Each number is 128 + 24 x the weight over its row's rms, rounded and kept within 0 to 255. Layers, rows and columns count from 0. Numbers have three digits each. The size before them is the row's rms in percent of the matrix's.

# layer 3 MLP gate, 256x96, rms 0.138, rows 74-210, columns 0-31
103:128149111078150105115119070138163107159127136127179130131119132141141125132132104085129136112121
093:122069103141116141140155113095118129148107111163173143152134137095096156136108117170182124109108
098:146102122102110092126105133118129142114108106145156112122123111112152141082141088132105129114128
104:097117147061100115109109151103115159125166114125128144095121172066158089154137137141158140139120
090:136095120089108109139145137127139140126139143107157124164105122129179151124135102161089128130114
104:089174117139095106155092117136160071134135129087173125162113142121134146128082114146141143142122
108:161164131155115156130149144139113139146139152123124109128149137103144144116151119173138158117098
103:116126099094105112158084157126166124130122114143101119109110130152139124079086137114197136139131
105:123134107125100173100074138161160124114132124097154120119129107189155107144113132134179156124121
088:148131108129128118148113143131098170120085107125134175127111141090137097174117097078113149138139
091:128128121113135157141102079132129157157101124178133103116110130128091112125131111135130144111125
101:148117122117125159169108122140154120142089123144162159159157151129104077137095098169136102087151
101:133099118120128165130086096126122140145118128105166081115115145114128119097130067118127129121154
092:154112103127112171130102111115145111180161099127155157124149136144172124096151082130131130157128
104:133147107151083128127161155198127172122161127130153085115141110127142078171152131162154117113138
105:128105117123118140135139127120108133189123110155149163148127148114116117143084145138132140111122
097:108100120118103157123098116144084162138138130151124103123130151076135127137138131163131096125128
102:167128084130114127147129148130116136125150106160133111141152176156129101156116166129077085140168
105:127120105098133120109103074200099120145128150089085130086141145158146153124109116127131171112148
103:147131124137148135111113132134112156101147128122149156064152098163167131141118140134116126141136
104:136117106160068122083139136139075104142168147121134137146100160123125149134115112095133099113125
094:164181145116121164143098111141130095092162093109123134112101137163099130068155109137148130162173
112:123148090130115124152151090138165159177097109156095106117125104085158119151152110131141148132166
092:146166108139166128127089104111113160141162106130111162156105111141163087157157123138101139114165
101:120087142089122154141117133147125079123115104123134118057124083110112165104091136151102107116127
098:131125091106102132107101101135147141154145143134092111107114102125120131088112130123175100165129
094:113119116131095133132118141152132116142112143089161121119131129089149126157157106091160162149128
102:140113116095173108155119180159158152114136106108130148127151104141136130104124112112165112124137
104:123188107126175150133089145121140143151161129156129077113147098137112112112122134092129090133156
091:127162173126087106178117140141097142185125143122092099111122133109152110127156104102120142168107
099:137113125130146089125162157142151124119157114133131150125140128117116128166136143177172138085142
097:101077119130101162153076090173089118154166168135134119135174178115175133117136125143136167101098
109:117088128137086155115129144142126143124121105136125094112089148121109107145165091072152112115121
094:182076143102128147119140088147092088112122113129110091135151139071145152158085089144142119124127
105:098145137104080129143083150123140147145147092098126148116133139154115153086098145072105120139167
089:122144145125118154112106107112149093143106135136141114112121125102149172153105190130135117132155
091:112158108115108107144076108172125099082120132100150144117125138136156090116140114075124145105148
099:119137106114095112122148143134112148132151102181120097104133139097183103159142165156106134103125
099:147130081110137111156129075125146106142154160092102109129154123122135115119162155129127113116158
099:143156163137139121130136119122140145139140137089160085094152124075159122127085135124155139129127
102:189116100121129118136079113135139164134123135142107132155099113175135133124135129159160117121132
102:155165125136132153167106119164175132109136109134157142116097146163127146120122133111142152113150
103:128149115123152140196135142120135132158114115136141132155124145102134116100104134109152111101135
104:100158113128129116154143119169141158149142151138139084124127125155164109103103132112139106091136
116:146157094089108105168114130105134124093145138131148112107152130076134088116174113155113104173137
094:141153147113139100158106092118149095111169111157092152109136117145140129108155112197179107122177
098:079115121107112097106144154129122120149128121160089102066123095104121133127086159107143126134110
103:120108126120116126160134154124106157165119129142120113124142164091120126157182106127164145101129
102:132117164100145142145120112128153127138130122134127127137110126154120119131147117133142162099133
095:151163158153095148103128101130134126147153091133111117103190182135183097130159125188152133108104
110:095143076148126134105098122106175147128128136122125087152124105080157153158131100156117132130127
098:171179149127143108142116149119136136066129138163146135104185177101121134172085151156151124114099
107:077101134111101153140095118121133193108162151114169155135131151105176108085091104126127122118101
104:103127113136095153174092105132143109121123092125150118072129127094160098092147137097096141104129
102:127135119151118172145128120174148146156124097124109176093085151111102106128101155083117173129148
105:189123162133150165144147112148131140178139130170123139102137155143135130135177123109127186114163
097:148114137099139124128113156123121131099103133128106087143117156109175130129082125086169130113121
107:132135081118118154107127119186157127176141142136110096120137077140190132122137143142120112152136
108:142124107123108147160093078132115144191112122149106135143099172125099108133123092165092101153166
088:148136101137155097099115132140098111146104131117146114134102136157150113132155101148117076102077
097:156141104156114114168079144127092144123157130136138098130157103148125128149117094111154122111128
097:150083120106134139115125089120143119068120115127074115137113113108154134148140148111126089153153
109:166151142117124140111083107119128180177123115109133168124139140157168088091128137117085124124144
102:121134126144095151119103134136154136086111109116146146135131145155118123086087159149123113122095
087:118141133096085163153123116113107132093124108150115152140098155134127121112149109091113181131125
095:122118153109164117200115086098105106081145125129100115159109152128130088125124123171140122110117
109:114121137117125121126117154157130110126151138181117133120077168129136104119146094141116137117144
091:093146148119114090142117094144112098131135116104144118094120139129128092127119133123128105094143
102:117163104161134089162091116147141118101134168137147115113137139142147137108120126129145140117117
106:147135124117158136133086144123135153150129098138152108132107115121121121108089088103125137118171
099:114129084119094097093151181161209156152143166125162137135153157109135158146104139112131143081129
096:101151106114181145125137097146123156163107121120097106121162154149119130153139124131133127097115
096:134144082160092112112114134140139146130140129107098148109202112155105169111124136147125134099172
099:092112127118137098159114130194124152146127103150153136124132126133139122160131116093109144076173
089:119094128122122100140071139126126130125096119125117117144101185116128111132089155134143115130110
097:143134173132114134153164083130147148203145089124148143124105110144163134155139117128144073106157
100:107129100122142140137139096121138126133168111137111151144112153129134132113123074090129084158150
109:101148108093074139122101108141191132113135107084099135131134113104135149144078107138138058130113
095:096120125150146133148144132116086131106126114126155148138153137095127113154165124181125113072095
104:147120111107093131075105092146150135126095115114118119099154133137165105159138143134124119096152
094:132155113137083127111110125120118123145177137104136159124152120141168111125184112136165114141141
102:108120121102083151132095143130132130162163142110098119125135121107139116141177118168108157110119
087:159088162135176153138140136079125115108096128126151130137113134157107123116104129130120108124142
092:136128176152117153142090121126095117109134119066110146144125154141117139096133065117133139136143
100:131136087167109115136111164135111188116085123120195134123101125119164093092138118121113130119137
091:129099128073132105174095103103145132143123139105110133141140116129123131118135127164111096151149
094:068109103148107134134128123160112090132132089117152111148114130120120139119106143108174129108154
092:133103108123128168151126110128186116146181121108093129138148107110129115132094140145117088103126
114:150109125133100151123115134132160164134090122158113105092120132122144112145158129129084155106152
093:110079127111123140114138152127140189142144115146113089104078139116138165140119079108113107127179
095:124093148125096124122106151153115152108103125123106137148149134108130126141122113132099143095129
090:137121147170110129161112161143127114147133154109156107121141164094131119179061114171119140143109
097:115141166114105149176068102127141101130141134112143109126121111105146085092158106133162116115156
098:110139131099145166117115108136153138125115108122136197110112133161195153081148119124151157110131
104:115121103067121143127143123163133141129140096155161118103132104097156119129112113106121137130164
095:142119128122116113097133153152138147115135150138107099149108105075127094138117103128133163120160
100:125106179086120117164094110116153108124141099134096159110126151161097090137154109125123127123129
106:113166128113148119132111082125116111131161145161123104124112144092120162061127111165145114113144
113:120105136103125113129121159133133149140123108124071118098098103146116088119103119122136102150090
102:141124174077139120152108087118168140147145142140144157130121142127189151117163126113153091146195
107:155147092094133095109108092135118140132118125109103157171165104138161150136162096154159140130139
095:115135116134104143168106197109117122108144117152172096142120118108129129159089148130121114141122
105:140121134124111146150094118140148168114152128140133165126136119131176134151114122107126157113122
090:156155095093120106069120104149092126083121116115116119133120123135117105075118128111156114112124
100:136139126140117113155107191137135167157134137116132090119087090120166121144069126105125099158143
100:174125139097090117119148099177099147146124117104127118121117131140146144115083120140124166111157
103:107153124130141100120102113132130153143104142111136137123102145144109111105112075072139128169143
098:159126149112145144105117099143151110129135135169157150093184127121156177106101098112171125118113
100:109118127073157165117153144124100159174112083155087127123139114063144119130140096157154120170106
128:126163132110148117120107115127148181176126117116151131132136122143130112093110130129133137114169
097:141144107112074148087137152144143132149145070106114141123147125124114125146108135118104133110124
103:145111092092116114100154127174167148137175128178171119117133103139116097092159093142110139153138
098:140138099130109170086130134114110168120120109082129116128118096118134129132136100107092099173141
094:154161166112143175131129148121140186140127129156096130126140134136156084159150118100144086106148
104:136137133150144137164106111142116150122112099135121142110156110102166124138153107128164170097128
091:119128147110129136161134127144140160145124138144167088129128124150201110150171142090137141121144
105:127110159109121139135093107140161119118102075147117112121114132132123147123130145139136127114098
115:132116102121123142137126100143114123149160074156165114059151149142159111068138154145147140142148
101:146116088081111148118110112168142142140136082147097132066115124124190121108103103082112108128155
103:119139143110096105144134148190150121139157124134138129150172147116105111098104159108130087108112
106:143125117112080146179105105171114160144128092115161140130137135124174138136128129122157131118139
097:147131131130121168187110117133125130122121143126136149126134118123145133091116114082124136131132
098:166146128085111164148097178096101146096124107133102131158151130129132117143120107125153120116118
094:138126133167104118145083144145195124107181103130119092140103132141128098086121148141128096135164
102:163129100101153128154165122095110105161128104164138161085116114147100133081114109147136138141153
090:146105128112123116106159132141128131134151090133131118155124127107114091119138112123148135156183
102:136148123102085108139107115137173106121137080155138159121123170109176133123136137156141119093149
116:119171150140111132129085099119139148124085104152136106167133126132125092135134112138109140135144
107:142130143072075127155120166175151142136142105115079136134107121125147135146137121159103102158155
098:128177158072116135121123148180131147126187157137110144111137123122130126132118097113104138122100
112:159118139085103157148074095109136145101146085114097087099155131157129166094127103125170163120163
101:149120144117135123123108132137122151090163081135096139096098127119146105193119114140147097138158
113:203116092095136121174087146099150107107113132129148148112108123108105105110093110109178115130146
104:150126174086079111140072125110164130145129146175130115110133099102135126091117108105167091131106
090:074133157089150110167132111131109152116132118174069098148111152109129102166113144076135096138137
096:154143115099084138156126127134154172134142145119132083135156113114141081140158125128111144108141
103:138137130107086106125076115142166134086170117162163064136090156156127116150112132141090095113142
# layer 3 MLP up, 256x96, rms 0.127, rows 74-210, columns 0-31
095:116149157125125116094092133108100128152148134101091113127129172168152118161142145145144149137109
100:123112114131117147126158089135088154122136102079142135136106074117127136129171121138136118106125
098:134126083126106098066146113100119142093116121151117106110118099141153120159112134147085131123152
098:065128154095101125123130077093105148167118136152102131136136141173156113114073106092131120104153
093:147127139115122117130128120128146110127096141117150091137131136160157111155114173073139139127088
106:087166125130106111142146128117141145168153118098136150139115090138135125146128110101072136129163
103:123134155121121148115143160130100171100102141135136080135156145103084125143096154110120135069079
095:160117092125109140086132132096140177132171124105074138110132111110120119130109110106104119161189
099:120100132083102100138120087145162110099135135132145126132124117120144117122138176140135095124109
098:129141143098145119191086121132144105116172164114082146141160136177118126109159160187131127162124
096:145141143158174176123144100144145144155094120171167116124153168165127126121145120104129128070155
100:119149117107096107136157110146158176156133137145109108114128133152133150100098126140095145170173
106:121102119109150100146136121110106077137092127125052181148086101102087095155123111120114122109148
103:160156138109095150146133092127117149191125122094129084111129145150115132117118140174162159122134
103:130154118143137152107112153130121116112142135158124153106143175142092145125170122145139087115099
105:165128156140141096134155113117139143104154126129143090118110090062144122129121142157152087139172
093:181171128161142117151140149106140100103129133145146151090154116184148110147108160114131116135119
104:148119120126085101100139122118130126135130151150138133151144191081123148111117133129107143060082
097:154162138118141097120172141181131139159137179162151132093105102128138162089160196133171086122122
105:147116130103072144133128148164133142154120107153133139111152153108125150117140109130161132137134
094:103117128106129156103131098150111122167140124150107186166138129130119139170103160123117110100096
094:140137122126107156127150108125138152153121133105136128124145156098164114148124120120136131124126
102:150138120138100158133172138134149139115097126099123091177141089117145108129119121156136154112106
098:073133143150120141090083128131097149197128122144119156144112115157161124106156111107102132158108
104:117099079186114125136146135098095114148143131165137120154111091132153129150171156109117175075079
099:160122109132106105095121109085129126158122135149099140133136099166096138095100136120166087182099
092:117084122113097155146152109090135128170142119158091125155126089152129079155140124126084128140144
102:074146163155115130118155132146123157144132154129131111138102118107152145159176126150125141095153
098:128133142141139137143131125162154133129135166117145129126155098141110129078144145102158090072132
097:121094138128113190149140126130163118094120155106168138152130105129182101108135138135138143118119
105:136079168099146152085107164120166114129148127118158092117090149138096098129118107136145089153144
101:129118101149126100139130154101119091112127116078085123128094156145092111169119145131125150135108
108:141153129112110158161137148128104147202088109135103113120134113126147101149131147134182118139153
090:067149132124151144146148164101116117120117142144140164116129140133094121098147175154098121121112
105:106135114151145105155129116134138129158131140134098109128117150161137120103208110132138177113122
096:150091105136135106119149106127091098128141110098113130172155091169086113103131130123149133113123
090:147132118134157166183139121097137158156128102112134091122148156118126159145127138167150104130119
103:136106131169125117104127124135145157164105127137133127095142107150162101147132141135129116109077
102:126140113130115120138146102098134133151123160103097097130171114118160125144185146146088100144144
093:136163177149132150090153137125106149157124140148127120109128140118137121102127141126135154159115
100:131093140111126140104113142140119118161127122135143126142110051124163134107112116146138124149114
101:097121137159138081091122111148162158150136129145133131088104142130148160142104140130121169120169
099:147157134124139178167168164095099132143080105147124124161135131156116122107124149096156158115103
107:130132121168112173146138133118086137123145081146103088152095121134083131137146093093147104142124
113:137086180148151130096129107172128091128141125108116175139124126148143144098130129107097133099129
101:084116146136168075152142148113124113120082135133132132128126118142153123130150115130131096152107
099:135087131110161101115109124079135129086125127089151095123135123127152112113115108130123144113177
109:089124127136131169139125129119108104125118144090126130154151127077125134129131121140127107114100
105:142123140117119138133077115140113113141150118151088172109116164110117151149101162121137106168146
102:121120139126184140146138124132076143101159117099145094158126151108149122095160130120189134114146
105:110114120133155092145127120122122102127148121158068111151064132088096131163137138150128109086161
103:104139101152131167121099097156161118149139133135133112114100144121127143125162119106145114128154
098:079111127073101182131103120131105100158112109132125106071143095101128134128120102065105142177148
096:125106077153094088088135127160102100118133138133118143144107107090128161067160146157154133136141
100:113126077107153154121115160113105123136091171132119122117128122138106130110098128146166080144121
103:109153123132125162134153132122111153123146166145138111123129106141171144138149105131045155094169
101:127133118103139121125065139103143137119148151072101133141114107121113140082057123125120152150145
101:080127120100146110154094119102091125139128147145152181115117123108158156150124095107127169134103
101:107108076125142157153164101110126117139165140129142119131107098118104157128131131116126152126101
090:099124156110144102129114099170187140104075141123147118102087154115108137118096088138128135143093
107:147084120116102153107120111135110112139083082150122186134113173148162109130180149130127111163127
102:114129175095110117144144092115174125115138132186106152129082102133138137116146076114141168151135
103:132146097145117156119142089101138140125193134107136160150117118093107153156138124123139122088119
104:103121133114091143102114166124132139108102105087102103144109115163137086122117134119106111134088
094:130138102159134155117183133124121120154148104076120115082090118128115166098112112141147125156131
106:130127149130078132134115157140107139168122114116151136082120137112128150111126158135117096097152
110:146145117100182156097099117125146130124114145093119112128079156142128118099113093109096152118125
103:139117160133077124118132138104103110112146092149117096113095135110143088162134112103119158150141
101:126131144128109132120144127112100149128103127131114140114077113152109165124165111102126145133090
097:131109137108135092155159148147132154130147064164163156145164128122135132123130100086133090135122
101:186133106135134122137150127116128132139147123110151166142132104095100134120080137138177115170095
095:126097135115167158121153170091120096147118101119151077111104116075125140120116092076120112094103
095:117162115135122121114132110154156115148138106147118148155145081128089126126120140141118111097161
096:133110094105110133122098114124111110115140120109146149152165150106057130106093164159173142135143
089:105104130122116114067124149132126119090131150122150136153115145155115105154105130147137128122115
096:106139112122132158102160134118130156117132151111091097124113108171144143130149103145102126114151
105:131070181076099111161143150134153143137125115131110155097120135118141102141092135117154127133086
104:163082122164173103121118122097111132115105141107150173108164158162120091133161109133153152101151
100:173133118121105105104093130180138115131139129103136067141091120156159134141077109089119138166124
099:117121179115134113098124128133130141121094135115161154127152152117155101120172149149139098120161
100:107108145133169138108164127138109138144135119128115138135093173147119076126114148137167131114149
108:115112135147128113126145154115141109153152102117147142129100125170137119143135115109152150056156
094:092130130135147131089131097158154069107122159127159124117138133115114138132093102079157133120163
100:092124095109114119141103153164131130123137107117161175144110145152097116170114123121142133122139
103:156100150109152115116068147122130139143148176153159122096126145152112164070102144140130140095126
095:124138139168106168097155178139116117069148146095096142129158130110135098109171129134159150098133
102:122135138119132101141126140133182117139134137120110167116133157159140120127124153123100102142112
094:130113150104109104144131125107112099141133110142121123120119182144089122148137127098151093093143
110:142177143110140134097103125121156121133122142137127135097088172105167111176102108104109172106104
092:128126109112154148101125134116076177131137128102110112086121124134138162136115089167114122123171
100:130117132131161140082153088120136114179115153115142134121077115133107145151200147133153111142113
099:124090147148135092123124165098108156117108131120151087140110119153103112120156129092132120123121
102:138123121166108118142121163147138131127103134137129144134138141151143116147210122167168111132106
100:152138118142122136125119087100087088142158107121079099106162112133132080161133175133109125109121
098:130135111148144115120110083131151141111124160081089144153096148099129157144161138124124165161160
090:123139102144149126116109150100129084099175153134091125122140109115146148123101137120100125097168
097:122102133119101144108109119160153116125065156145139137165121129124140085149105121123099095127173
103:120174139149134131159140090152134060193112180110082183127118100107138169112162117131124136137122
108:119115110124138130141107129135152093141137185112114092139119119108122163122107158135132100130128
098:142137137156106130149145119124113123101122148107132125130165111106090098143134112141145124096083
103:102085102117136129123187086141107114166129140113148154146145156151157159107133112103188196116135
091:094137156117140143196130122117176126125106156094141156137116111138150125112145140134149082110111
102:127119191121136102190138149096113144139155122108151130114124129128117135134114120154123164126138
102:111090109079118066120098094095150122135150119118122137127113110134109126144161112142129069148119
103:128125139084120143119103153149150119111153126092141088188167113131114143126171114111129117119113
099:145151145152142157143102122111086163106136142118127131158095120150116148128117085131139101179136
097:106100066119086132186156117164131093118134101169169138099120127117107144098114162098145121145143
107:116120085134112077121144073104096087136141106133115092135128098083124147152127145169135103117149
103:125071087123130111115099122089093094155148120118105173143149120147105126126149098138108101133109
108:122122122120108131096149138093124119150115135118112131160066080124142090104143119160131119146153
096:125125125172129078128158118118147137158126127142147106129127125124145160121086121140104143137118
103:143167096160107146116105144122174122116134144125149118140172091103166131119130085144107175127144
094:112110110115142185100126119139132124153151144094119136109122097158146084119162108113109162170126
094:166114086156152132145160099112130112128124120113141119148169133105105131124124143129118135150087
109:139157068098142103141118063130177121142108112133177113126139142111099165134120124127093103178126
093:156115111138129097113190134136125149093098129060109160130111080156112168133125115151151130100145
105:133091092160095097146149107130140151132121129138170119137118154131154151098118114092124120121112
102:172101156105109114160150085096121147163099068144127132094145132156104113099154101138169125134166
100:129099111133106166144112127133136185118127095158116134097160086159153118105120144111118118136140
104:136156129140092166144099125104105088138123128120083154122116168117172168119163107157124132183172
103:127162171152119119143134092111107164153113105114136171103122157138140143140156165147152120127131
102:144109140119117114121112109109136111112164098125159117138129110090122100139142139153111091130132
100:121110159155118069122099121130133134118109118127127088109123120141112095142132133126147139135171
095:122133163152090132123129152129156122113147138175105112135134132142114157132118129131159128144136
106:188103117101139160133143124099104099115102101111142123090101115132127100098121097134104095130156
096:114177127151092125090099143125129141110114108178123140123095092109142164127180125107106156097156
093:152093105126187083158124124144131116136140135105122124106149138102130134093127112105089111156112
113:143109154166131168097123167121107092110118130105115123129141140130133125110091141137126125110131
103:174169115112130089111164133092189122136111151113119150127128095108160108095140119116152108142124
097:121112119179117154118154144104103114156081113117142116109144138129134146130119159179128137115112
103:144143132144133076133155170119143165105114111121175147159139122092122076090093130109171144112078
097:145144082171136109117137127091108124133078125089127148124101096121107117078121113119169170115101
116:189122186135128115161091133106171125111093113121101144158115100126105074118131139108153125141138
098:176110127105151118127124120124154124129141127126081104112116168132121125172135158109090115129127
095:161085146129112086121121136088126097156130089146149082118088127111108113113085140091132084137086
096:150073112137146103191121130153090118105133114132136127125131120118071119175134129143117134128156
105:118123119130090134147119126102155138090146128120117126111155114126136116119082158153137121149064
# layer 3 MLP down (transposed), 256x96, rms 0.127, rows 74-210, columns 0-31
097:102129132117130158093117154118139081105084166136117111126158151111121169199162115113098165103142
099:127135149121144137149123143138069105116086160127160131158112160149109110094129132165140119142110
098:129113140158145133120156140123108134104104175142124132119132098108138129119122117162124168110113
099:122139140076074115154148093104087148137097151119131139098130070133112113097136152169112137099113
094:132159163086174131132125114142137112084165129126139146123116136132140082106119107081130115115144
103:093122143114126149153129167128169098142140122111146096093098109116153140148113128129150114181101
104:132129129102114137114140151122098147116129153129097085107114095113086125126115155132150154111123
102:111140160135133099167151112173142110157097130159097107144102131076086158087140112130130121106106
105:154085097140141144140140118113139116159117120137101150164127074133084160176170141114117135139127
099:113138134113110143107106147112157108098106111135138110114077170142149134096120141150156160103116
096:141127146131102105110125122140106140135097125124107149103115151126160125101166122183095117145128
102:119111110169158152113078168070123118163116089157154111154120133149119129139164141161119128158115
106:122108156180130129114130090145114155142156148135149141105102140113151140127112155126113108112096
099:158120106133153137140127134140129098115147158098103155132117159073155121166105149117093156099111
105:120147092148162135059138145112135088129104145125144155142146147115135120115129168129149146133151
103:144123170158144100119119113120135092135129147138130118184105120101106110116140136139125152157088
096:129105125130103142153135108107128114137134095119136119108110111059143069148115150130111109160159
101:179179100108136137110161109109154174123093077145108123129139115168135109109097117139096167094156
097:115105163101142078129165165121129109128116135176151107150149116182125126139128092088122127112174
100:155122100122120118082139117135132108113143145128130133138148086146152114158088104152103102169092
093:136109095151137136154095156096138114122050135103118101123120128127121123101130159136144164171107
095:115126086160132161126109080147158073120143158134105162090120151111141119101121154105107125143170
097:140113155146168141113155116090114112163110130111175188120125140134146133154099118139100129107137
099:148136134112110132139073145140104170164146144128124133134109134165081124157124135120103103120124
101:111141139077152101110131145119139142162121104110124103121119150145107169124130145100117122114140
098:111100163182144121113133142126107125111142121098135154129120122149098105094136170156118111161114
092:132137110111117129145148152151155102105158102148102084116112156091089174108100116160132109125133
101:146142133116106128125138112172120181102130087116092077132161155114137101104098129098115148130123
096:146096148096103145129138154094135126109113187164138129174132134163109145138103172131092118114117
099:123107139140123114094064115076141143146094064116119108125087117128146116122135147162144112132153
101:124103138157130090103157129140141140129114116133093138130136149145140134153142109158079137134147
101:130157146155147116131120166098113178132139121118133110121166133058156109119152142099117099089146
106:178181146104138182125138136141126122146138130119160117132158105157120064165133097121137107088143
086:156149094126105137189068096086136146133140110131148111119182134122134054140142117134118119085115
104:121145120141139121111145151130123186117062128135093152162134104111139156132131141096146103114164
098:125126138132090146160145183140142175155156166109115141154108160126114141115068121100118123160102
094:118171136133110131154080148132110158138173109132155126141083135092126141118172146163142117128142
105:105097161100142124106132139085132119140117146136137122113172128143108149126118119104162154128160
103:167147067131132095134131152101115160129170120130129163137178129161106129169126176107139120110153
097:165105169102156134084164123096141099141131119140107119150125105112102133119136170156131154114066
105:158117073092140135082161104124133137145120142116134150153080167098081090084127138098077134147113
102:119127114125147126100102159115134109141100128179150067132131158164077162135124193135122136124101
102:101152121141142163146154110124133155135126190095123149163105086141129157180147107133088131115119
104:122168117116115145135117097129144136143184163122120127118115113158116125146143114092122131149091
113:106146147119118114123104113136107065120117087131100130125136163191094140147103159142133065125147
100:158150134120144112128144143114108109128135167109146141071136100140121127135105064154124157136114
098:160124096153129131094133156078087111165108140157124139134102101070125152158128114124141129168136
109:116132118097123094127119131109133100173140167098081130142132128144101082105147085133157129138122
102:148158118118122137124129159127136144121099086133126164128125115085149085094140087156161165105112
101:132105173130114117150121155099169191097127089137099123095138125109093059109133177133130178103121
104:155118158098133133143142125082158103129105086092121138097164095140140173135148090131125145119125
099:151143185123140147119144141095114155110089128131123116121157169115126180144143128147147097129099
098:116099107079107126110121089118114128104140122121116125085130171143103135122111078117106126157116
100:128103121163125142136091121169139150130124131118093133107143122101101095159056071139085144074179
106:137114087092140145125108156164135136160154159129144154107160108156110159113137074094122125145115
102:160116131156114127118129110154147130152117110134120111105136089105136128123138122104124091092196
102:110114138139096151138106089102116099129033162164092104115145158108140122111162158124136144142138
102:161115087146119108128111117130135133083099140149139165092133137114109136131109069154109146155106
104:109151138141126126137162100099098111132089116120103148122158175120157072108138109102157118142177
090:124132126135142112115127155128098138112159140126138161124108095152161115139142111123080082114111
107:139152090091107124125117129136123121122122097143139124110140124153127115096125113121111198117106
100:128109135151132124145123150129121176104147095139149143140120155079128095113146113129154137127145
101:114137112118158119132098142133107093154152152112093143113119137171114116122139133120124099099161
099:115126113121119104156143179098119137133103137119111149137106082150120103138142148198111123123103
096:130155148126166125145111103130130106157123151114119126134110150127177116079125102145147127132132
109:129125152089162096122133129108140094126126076186129112135062141111134135145104131168124117164164
110:136150137116112157101127117133074100138154096102137134168102131194132101137105098167136122094121
100:114128074105112140098146132158122106151122157091136119147132093111138077140127112132090121149084
100:110134164106120159132103139144107135074126084139142155170145110127172052108157115119132138172139
097:142129156096115122109161185095086145137152156118119098148121141117115148156139170137125120130107
097:160118121157136135122143176136112148144142107133166107094079140119124055095104150145121140129072
098:127140164134158162088082175155137110125089172124147109099122157140148136136165125145091182132143
096:109177136102074118099157114124164129150092148197115126141145131124114128097115142156124106101126
098:128102133099143131122110078150139099152130097121150129090136098143121159080079150102113104148106
090:133127115138144124125116131106125119119144129114152153156166120163168135152133148122135107112138
096:106119072151127132123136073147122121150126116110157131101178134131097154074095107116087123126117
105:171103130092128074109155111186078155134118152141130152138103127119103121091084179151156119128108
104:140099123111136079190081170126132124113107106119131144095104117130139096156171158129158170123134
100:155126152140183090136143117120135118114099157088141156148140143115120133135146124156174125092109
099:121151144136140076117135124126141145119107180145077088153165131145123117085189123122134149130139
098:143075128100129146145151146123145144099108090167108106139089138125146124154134095145139125128139
106:129118110191083157133117138100146119113086140121097143089169137100159136087111106129159158136139
093:090108135122160166086100102164111153143127064124095135143153138103176101118155112099138153130155
100:108106145172142128138088112101119117138171101124104094116166069125169136124138161126173093144115
104:095145149154130159138097139108120130136091114105155148046092145096116122135142152125126166158197
091:143157132077148126154112083136118128174151140105098145078123116162123109169088123137109072117128
098:100105121163173117146103125127114178114141142123083127111148106137127081151125141108139142127126
094:123082121078129163121111089168120093146098121157104186139130104149150082158095142141126140099138
107:132125107118109108106176135096125175083111083146131107094128106138150127123119106124101140078112
093:105098136144144107104142141097120136138116164132134139069134108166105152157121079119076146128134
100:108124121117123136091110102174157166138124111145121130147155092129161103101147141147112101126112
100:115159120151174083101123083172145138153127127115150136116101136175140065129140125096119126158124
107:139154143106143136106112126162134152095109168093150124115126149138134154140192120113128133128125
102:105124159098124125137090136103124134151127108124106121129174143140124109121116118143123113109106
100:131117135141129139131088047123171153136182122106134120134119156141150129154111122136125171092188
091:131210113137107131124133117146111104125086119131131125123126074138119111153130110124098151129128
097:127127140124106133155109159143115140093175140089139143108143093131120142114128125073127174115126
105:148124147126121110132119103109134140137151092198157128130136170132088102124134121096134109124147
110:069137114185135149123130175103144125090136121192146130152131132128137073107155081138126169114100
101:107073111122155118121163128125123115132129106121109132142160141125148138158098187115100138115107
100:090096132137093115123159154104120125118127115107114169142118158143120121079163163178097139134126
093:112131167137108120115135170147109130097134178089093147122136138107087128140164135150119131075112
107:112123157145122126168104138073115133123114078143122104138141140112133136122100117119159128149161
101:155126129107144174135138156120145132138112170156124125079120095139150153116144141093137117139169
104:129133118155061121127098154098078159138136125143148099112124137108128099160130134117127121107162
101:113137125101144126115118120165126083151112145138093136133166128147161125105138175124153154132136
101:108126144080136114146124107166127160131110162119179106148136125083094141120115144105154133116135
103:125112178131135104127100169136146125108146162084085108144142116134085053152138101102113156088139
099:087113074154134149091113148163126152117138097109117080106142145148095121113114099089140170126109
107:144165132096105112150120150188163122139171137122118132107102155138092168137175128131110121110142
099:122106121120126121143126145125088119142144125156128114117167186116100105128110197104126132135087
107:167126115132106120077154144145109156092119139104107149155124141151151123122162151118099142127131
094:075175159159097094128130141135124102136120137149115127169112105126133126115180151132140117121099
098:123118119102095096111127153145096089118151113123141125109168125096072162149140091146149132170128
105:115128139145119079156103097119117133105170165156169156139167124152134111105110174097155131124123
094:109121104141134117164133123169145128163135150095148136113144129099133113127093120133122152092124
108:109136126139121115132126145099157159143124146159147125127131111141117127102142131105122146086157
102:132108189156148127169148139146102108114114114108135122112097106139153143116130129108149145101135
099:112125148167144136122156122117101144122103134145132130144139112155120160122135153134142134142136
107:140131112142133150124094103147196130129109115116152093104133129099102105129110197118108144138158
102:133121120096126123150193198120148155151120125140138137158134072130139140123152146132121143143141
106:142119119127145092164148113160116137135104134143131134094106114145145113154128124123092134091162
101:120091122117132156128131111153129133130067122115134108118166116121146139126157046134110130134126
096:113100129144145110147138144107097111156152081122151174144121099072106115090108123181134144135103
106:147113131138137161103107111160120134092125161125077133148183171116120164096155149109132142139179
095:149114128148108094115134110174152150140164129132116142143113137122199067132123139104158135087158
095:133111118077129109121102113175121134150073116077153129106120145128126138151104114094159133096148
111:120138141134132150122092151163107136132136152133152150115125125113107088130110073108103151158123
098:105111110119111103100132076145111129148151116119143121123149147068095119074136128129120118114120
098:102083103119075135124110187114116136126162181123112127068149135115131140130172119116139144135103
105:160140129134130105142119097108084091121088151156147197141146135119135139098155174116116145156203
104:118109105113119178179092105162117105163170137152152107167121109126168128141139104102114160173110
115:090150176165153116065123117140134121128135145139089126126121158174196120165136151142126130146121
098:131170115116130133100155108138087146101091156165146148146121145136128091140106090155120124131144
092:118136123143151163117100127124135105144177133132110124154107150121166137116125147146097153171134
102:097113087135098097111170150073150126114153111157142126130134126127118120110161155118141131168168
104:113150130164105152070159108119156135154141153138149145119144106104095129114121146148107087115146